Weights of a small GPT-style language model, trained from scratch on English Wikipedia.
Training: a variant of SOAP for these matrices, 244M tokens, 5301 steps.
Each number is 128 + 32 x the weight over its row's rms, rounded and kept within 0 to 255. Layers, rows and columns count from 0. Numbers have three digits each. The size before them is the row's rms in percent of the matrix's.

# layer 3 attention output, 224x256, rms 0.0478, rows 0-50, columns 128-255
106:137160162174160130184218143131139104108147150139096143112128126119134126121124101151120163091082118095092150116106105101118167143126177145173117128112135141117103116204183127188074034105110104140091180120130145134136135132123198127079126108149165110117089132156102101111159145078070103201106139138127095110113119132136109119043111129074159192109111160109126123179092148174126098153056
099:122110108114143106144100196105092121134156096118165034152118167103118075140137145165102098091141137186174203075104146129159131084149157127128131141152092165192125153090098145160120133125159162147118149107146130136173152156137081077157166185087186127121137182124131121095129103191137158101172138086123123163124235107141071111158168067156155155128165176167172154097142173107147142107101
102:132162130060200134113129131075127107145209107115183131124160058164156102142115138146131122133113161128138127157064186156158119144080159100133148109127137127164119092039083099123149088137176128131120117125145136127076153162147096064167054145114149125120134131137184120096118130139158113119141114121101149180146141112120097153061143090158162101115134168107176126154116180132137138140136
094:122110131126107116136111143092118088185135109096133086085123140099114184133124130151169131106143160159108157117152168111149087137149136120143160178134151087075076088163121109094101098172173080170223169102110102170159082115195122099124134148107115101118157121115115122139146148139135095059160123136114108159118159171121141169187097117137149184141076120131109121073148203124156128100127
098:141069150107102134094121128137152175130145113137170095145058129056154158120152149146142109094151139152083110079164112167083168116113159092113104153131103123129063106158112133182134173096187094131178084143097066107123088161122140122105104142100102142181129102133059036112078119106117149073097119160101094095129137157117165182156155149118127080151147107081123153100124133123169125115106
089:166107153116076096160114165150144192132096176182164135155109132097146150141154143171136104175139119105183061127139119102120066154160141194116116123099082111130184130113134133120130078098141122100120096115078123093127132124092188129071145127182107149216114121098135109091102151181222075149131168099139104170173165092080150125084127089207074132144162082160062108139119087129095114148145
114:140199127070134136127180106154106158121101153133137094118142094084114130123155094073149108100148099117109153099153157072095092101128120117091147124181162104135144100087111127138119147208123167167099125130171075174123120126150138088080076089118074110137071145134179152109166141109088097171140126161119131155124132149085118154156098105048159166133147093170103070145090082093118170153113
092:173142095093143161110094135185125183116152124162136133179115119150136138152139077083113119160200084156186113183126090155095094065136140126106108169118102134222135129183127145195204078112185093104159113128116070095129095096046172166083107205126147146140101121118142085107128150129088160122118082113096167098110185111110180172132092127124108094150140124161129184158114097076104139208122
093:119147120169182157120164084194139092113087113105146105104099077135104131127140145133140082108142137123155100111119118094116125176146127070126112107179111118133178139148092136101107161170158147099123106113132129131155133089085133138123141118110162163147126103114135170112112105142148085118150148160120068143113059156166128165158159120126151122145117072164148183101139119051131127170080
100:104123156156100114182139125130162137200138090146131111096144146065133148154020134139120105124125129107112149090109171067077164147079090162099173130135130107167142190148104122147170128105161120092146124134127105175159163131159159161135111133138108179120112131141155131073097105191153101137151056112147166124218124109068122182157146198175096201167141105132063129182130170107136135093098
082:107114180194132153109120106086139109093121154130116155070116181125159149175094141145123097142135127148143133129157110057075152153155121145140103180121126102161138152166097086187120109126148141138137136115111089101190096058142150072104127127117122190118066111149165136144161124116118113120169120138130077119207142165138146108125116105069108145112059132134129176131095138102175123073152
105:131157075157133165088148107102170127161149144124116167112141114109109162163109147123084140140174129082192175135136139096152157128142116178150104095143133085141123126170123174111103154122143115145121130076108120168114164103092095144176146105082145177194114124068163154118171079115204161117108179097101096079134174142097120115160091090056147127127141092101124115151129148109107162160146
093:185083063154128129141134098186131152118203130097096146146130051145077120152155110132110169168062109090163137124140166100121115141105152132155090079162163156112127124169114122151092116156110115098133134133131126112137139162106172146133155088117134140114117164129133094118078162129108107133115154121143122091090163131138079189113157214135097118105127120184086110107170145110092042144167
116:091139087082137171101109091130094097163159095114122167168128121144160169159124159235108118095113111174152107126130143108156161157133120123157132134087137167127130130157085149147131098064165070120090171099164094118167147119181124121136133163108104149145165158102098074124129158161122157131095203150085103144096120101181073161150167163084119086133122171166169161122138164094108146106070
091:088081141174090091106114149172172093090115125131112100142083111113144103140101127137122104134140138057149179060114073125143101130131192098101124129133078130093118136127142108122085094112107117119138123127191093159165136158138151138050121104148174148133173077105091114140141123149161128058122172102166122133083124162154118187079150107086147172126085166084149155144184156125146101092165
102:119061140112153181095104153103120165155186123100096091101082143102155164101110090136094142139149134104131136100115150159130084138082143081150135139099159055051156134105134087137172074125055105120151084173162159165049078086114133132165122105121142083047140139134155113124114150150139085120173081138144140110107203128152122118170118111152126091135132152141108155165079050115111143128108
109:113058171109173070102140125147092104139132140123100154100134152110077153111129192099109133191083116140179148101120155128091060193107108053182114142122106143115104114125097146118144144126133168071132118106145185098095138124110133126122138131063177132133098082123154089163197160141142116055114096113122093133159148081154099088144218074124143100117066124155091129134130100105173093113193
108:179153141133124131143180128176133125164160104105091097101085176102075142081095151127125139099075104107103147077105141102092126123136215111128070099153106173104118136131190168134107159118123162109168132080173134094122100103103152130114164111141110131181112171127111113054135061098122092058124106094094085122094129140186139105100128182124173139119127162126160120140123144139063120145097
105:155112112209163133135178103138113057078119177118128111169169152140097172083111117152136102191161158109100174078079091083115103149092123045143113164098152109111132113166125123167117099149080136089145161161147111088103149107136084161112131078093201045122098147147145096127161140142156129106090112091104140060136059146166124106076133148130212114120122109197097113131124162163149092073147
099:153108105090170114118139121095156157149185145123089143110140173102092147065144164100126123114166206114191164140133127161167180139113086120079125129165151109098145148147072093179144103162142144095186140099113109129132126164124127147110178138116179120160160192128109105114110133112093153146105100106130153128174148124080082146123137147087170076132157108104178114119136158148161137115074
097:134155111072107097145081118123131125160154078106175099151096126053158136131113122181080118024134079140134094129125207122128128182172154117130081138147167107129181140049113156130146059140123146152153085082163154194102092107168147124159153099151098151154146128109134122093090145128146102097098145158127154141088133137104080138066108151151064158130128197165183101144177094079129134171124
102:129110186107060116172095131113095105177117164123174102150114182133131104107171067130103071087100109178134166094116121144101109137136091164141129121151092132086175111160142125063160131102089158115095107120159169119173061129147085137113125096072123125118146119123116070095143123042121166087144087138113107133161109146119128143103144108196093123117152135123069164149075192110140130151135
092:102122127138149130148136158118129137158106109144153155161109080103134096160124118183128148129136097151107158116128121086098140124116159203087129083128132112100127123106142141140119161084115138078168129167120133119128110063139145089122143201109059126149067072140109138064120222073154134128134175076103134114161146142099091151088124090206121148142175088119087126112130133187093130123165
101:128171148139185113115160141106179138137163153160096126087066102155073123150137080126147192104111103113091173110101120143082120121102120060147149122142157141134155123177098165148095172133166167133167126172132113073129149099081181055160128093119136107104114116143164143121178110141152136108123129093160089095077150099119129152031103117147181142093124137080145143089134124155106206085116
101:106127161139119128148101164132112086122100145128168124116093116151158113129151076076110129080114167153099095136192131155092144069100103099180072080133145098117142080106142161200140119152112130112143128116179125093161125092182032099179125160140098114127126080157111140177151178127103112133158103175165073124067116148125176107122095105144095198139115146132143067132057164162175126094136
091:131152171194093152170149122047143117092166136079168161172098170087097149120108193115089133137149090154113107083162168106193103155172150176173133044136107118106142174141172134106147132103135103176084091081137122165108127104163111159177118163117091142133099098175169098173145133183157136165125199070165088120106123152132169127129144117095099172115079125114073124124118090135136149127079
087:134110097179081087120151205117154168178101154102163143084126172132131139106113141136139088103100051108156077071131081076112078139121131167099105119111074125167080124155132138120131136059131113111103161115089139100165172092113136147137138195140151083126133123099137109112147130104135140182067133103147126127176169091093158144149128164179126163142103115123082131066149134068096120134149
096:121086167096123146111077179186149147126093144179154126165155100105152164129071149076141160121178052130105086152125120121144118138134119184155120095118118083097141126142143084120190121096098112157138060158143122183149087113144119159126116128203030154133078054114149191089078123125174120189135162109082123117128137159152158183167095139166094075156115081137095159141090080081091141102130
112:119059148109144092089135147086152113175092137141098131141098173154136076147105069156141095095169150166116147121088155108124147113179184075138109117142144071115089132132118138123113179132075127137126119123158143110107114133231083123121175173185089159148163117133063098165099101107079096140051135105124169146129079136128103105125162133118151156140167103126151076100178122140161144103088
103:147074125104094125164114140128125184184104138130134145143115159146092129140126121048121110158152184148129133097148145153099140088120103145091197091129156118134139144080130122135133156121068163144167126168151162150136098120130112147129151158140097116114183122205128134126122123134126108177158078116187150109104146101070148106086146120124165139195206073106100113189126101122105132091111
091:117180097150092124142113111118143071110147109113143108125115109111089123172110100141120152139164098150092131101126125139090105140142088032095147143191148132071170204141089143088126111145185070126094096166081138138091120145115128166123078144148185152123192107154074132124185134135062146160098110126151118137082149162074117127092084174083098120137161131161135121108104098086144166153096
093:119144087138129125099136141127139128094068164136113179105100137140098084090185070147130081146108104111151153104126103114155099154201098178091126115152106162082138141161118115150126092061110127166160155181161111081173175118070139158100165156131156120092126094101115134143140141185135068145094100128164182175121160112179169133069116142152124127150103115149127112127081136130134111135103
095:178089076110067108092118103064148145126084116139096096179063057077163171130103072123133132144088158127115129164193109138123149175190136179146125116171111110106129117127102138149120140127153121156155113123127076131171091102161154108131138081203124160120162097114114087138153203095127090115119184129178131095113187180107192118124102112158092145104159141132128170073099087123130119124176
102:112122134116093100123166111124134083144082180194127118168130116095101115113121176106075148159105177194099142104111100135106120109132137121126159104096103125121189095132144128172136142138192153101134153130126139153064087142080102060111083112080112124161094058151120075122116119102123083139116124098123166123140173043135148112161162156163173106118169100156130169105126156142133143158090
098:145142127176137114084182124161112123129156145140095134138098084090089191083129147079125105073157105160105093161082146106095110100145113115103113106168120108164110112164157110113109088052134114123178140092101131130166209123163159158129122133086094088156117091123089163063103143081124175091128100097146151170117143095116166131125163114189122113149128135154151092216139096149194141187075
097:075142159187135138186122136083131101147105166107123144097122144170087113147168094159168125111173078138182119079165098098094193156188143156120154097103081104098149119133101124144093166128157099133094112171134152200111072100118176131140151128117196105136120147186077186111128145117108153153110168107153122065119111172096143178089132116097158098145066158107179106190110135181115114123122
103:136133105129098125184093160147125109143071178151201138132123141109128113174117123113167130134073081181107077152143136100121133141143126073131134062116152126133156059166117139183137110148180115139155134155161108125145065134151124109194115156167129115131139093189140096179109202070137089120147093104164125168075173085115130191059094136117100131182122198195139079091065098133137159150122
091:093096165132068123143126134144129110188160083112109081101159136165149118142181090108113088122133136172148117141130098145101176093117143109174107183110115116134123052107085113071150125141118078152097121093145113077118095110151091054111155123129120145159169138084081167160165181127135099136136167169150110148147160169158137140125116118157101070160106152137174123145173172196143163123115
099:115086142158102172118100088110167159104078110100111153074174128110150157119113098144125105133133127099114109071119142174157144112117116139140095157140084105075153166110114177068127168098113093115124153114214119103110134077168120110097180153117132089133126090072095133094149084153117207135103164112136142130128144098162147058171176209069116117133100080091077090096150090181106171158145
110:126123108123094106151199182086136078197108120125116152119185124091089124175138119124120110144133095163077134145101167093176151111116163167101160084158091071140111140138128167137114136102137190130132178174168120110123102082142105063149147162152104119135166074126110189078118095138135112134034156129141158139137146133124154137097094139114167131094172107114128117119101161171066099139027
093:091042128198184139123118109150175140158152128102120118115123106126121183113121131136120158073172133142114187116144170114147121197129068088103123132140138151143075198146098139166106122091132123126135136083048098130145133113170151138121147142156138103122105124125111139141177195092171134148111101132164147129155152081129096142112157094097191137162101105151097183157183128147125123045094
105:182137138166132142126118154101118141172142123090103124087144147148158119128095124108089103140077077141134160123096135124134153088126182120152065125162166108102136147154118127105145110151080135170076140108162130080138146177059093099101168069150103107119129208126155115165130089099074114167148110110109111140165156121141112109179131153149133170153130118110143088075162134148086107180074
108:163032141121134135087115124135102147133100131050139107107105042203120119112109137103146133148106198088159122141143153118156098134124116148149114070172120104131179077106126131116185122124187100139143131138149115063143105085107090147111209135124136099131188106149181075125103123136109053105180181127103105139108140186093109139140120129164163119135113105091157145065148139114109122078217
102:091125192120108174158173119158144111111128200132155112105120123123117157147126149096115099121159159121101146093116067128140125125148137160129075215110106134072140107170183093147083151145129153107086142182175139151130096135142135129073119088084091088173109120109084129120108086118126125121139126123183110141125159127127151120092147134103067147109124133138126150181104130061136151167146
107:108151112132127119119136154083095050123181113090096125102161117063138159157104156125107060124089100143126187129086139143160135126108177095147086131091118123134111153121111117090160115110133120156099108117165118102101109097118093128184138126141098113105147165075139106127144100118121153144098115126122058144141145152139081140168107132140126113074048153075137129099162181129159167158125
100:162065121170116179131100140184175167114160163096138137134161111132125107102127131122101143105153112108099056144138175137116110120086111144123085161126121123120128069129094161146168133102188105201150157143114098108167157105113126020196147159112118140153120100171118105124112135104171096121110112118129152127086180149132132132137138177142164128148073097191131067120123151152114125142049
098:121118180150150147175140120111114071163114165059111156118122177100092111123093159168162113102132155163143090092104141119073184074142133144136102156107142136172085171158120132131133148160099099173107122091116170158084057133093135135080079127131154120156166131186073076135078148143163124097144146114117166109085193107133149135121182162102129122139107152126145123148189111128118116128118
110:144150124088126100137189085102119157152167141161090100167092120109123120113116154164116095112123150191120110069145130109050137153139167169121105118089105157151179130168121125163150093140166159090129156135130141157121118154121125144122126091096118142160142143103099122097179139120165185106080161097076110103130140069087150099108176159130106119162141151150114128177190125156182134148131
096:169141061070079159126107126165128087107117147103141111104086112121114112162129178139126104111091109049097104140145222079104090131208187154103078140141122192151123122141094169140122133144143112137128142096131066159148146130093114101133162131166135117150147098137167162140113134085197119149086097095096073181110134156135142135112139108102184134134097112170133124135109074136129142145213
088:176134089158106138164081120062134103151109164105162184166155120125137140174159185168144084113153084136143139120083124106105120118159197146106133111155140166159132139161069155133132101127116149103106151147153162181130110089141143185166130122131134148121200114149100143127044141141161154154037127100147158146109132131159086078124111182112133129124156173170139110085131129069074158132152
101:104154074116060084119180105122099100124080164145069186139121071143151142115119122116059084148124118135087173200107117125107079134137107156083126118106191115144146175072109127060075109139148112143151152143161089117094176164126116099154163078122120130118152134132111178132093141127115153157082063131074125115091118126115088119189091172135076165131134135178116207104118076171143147145126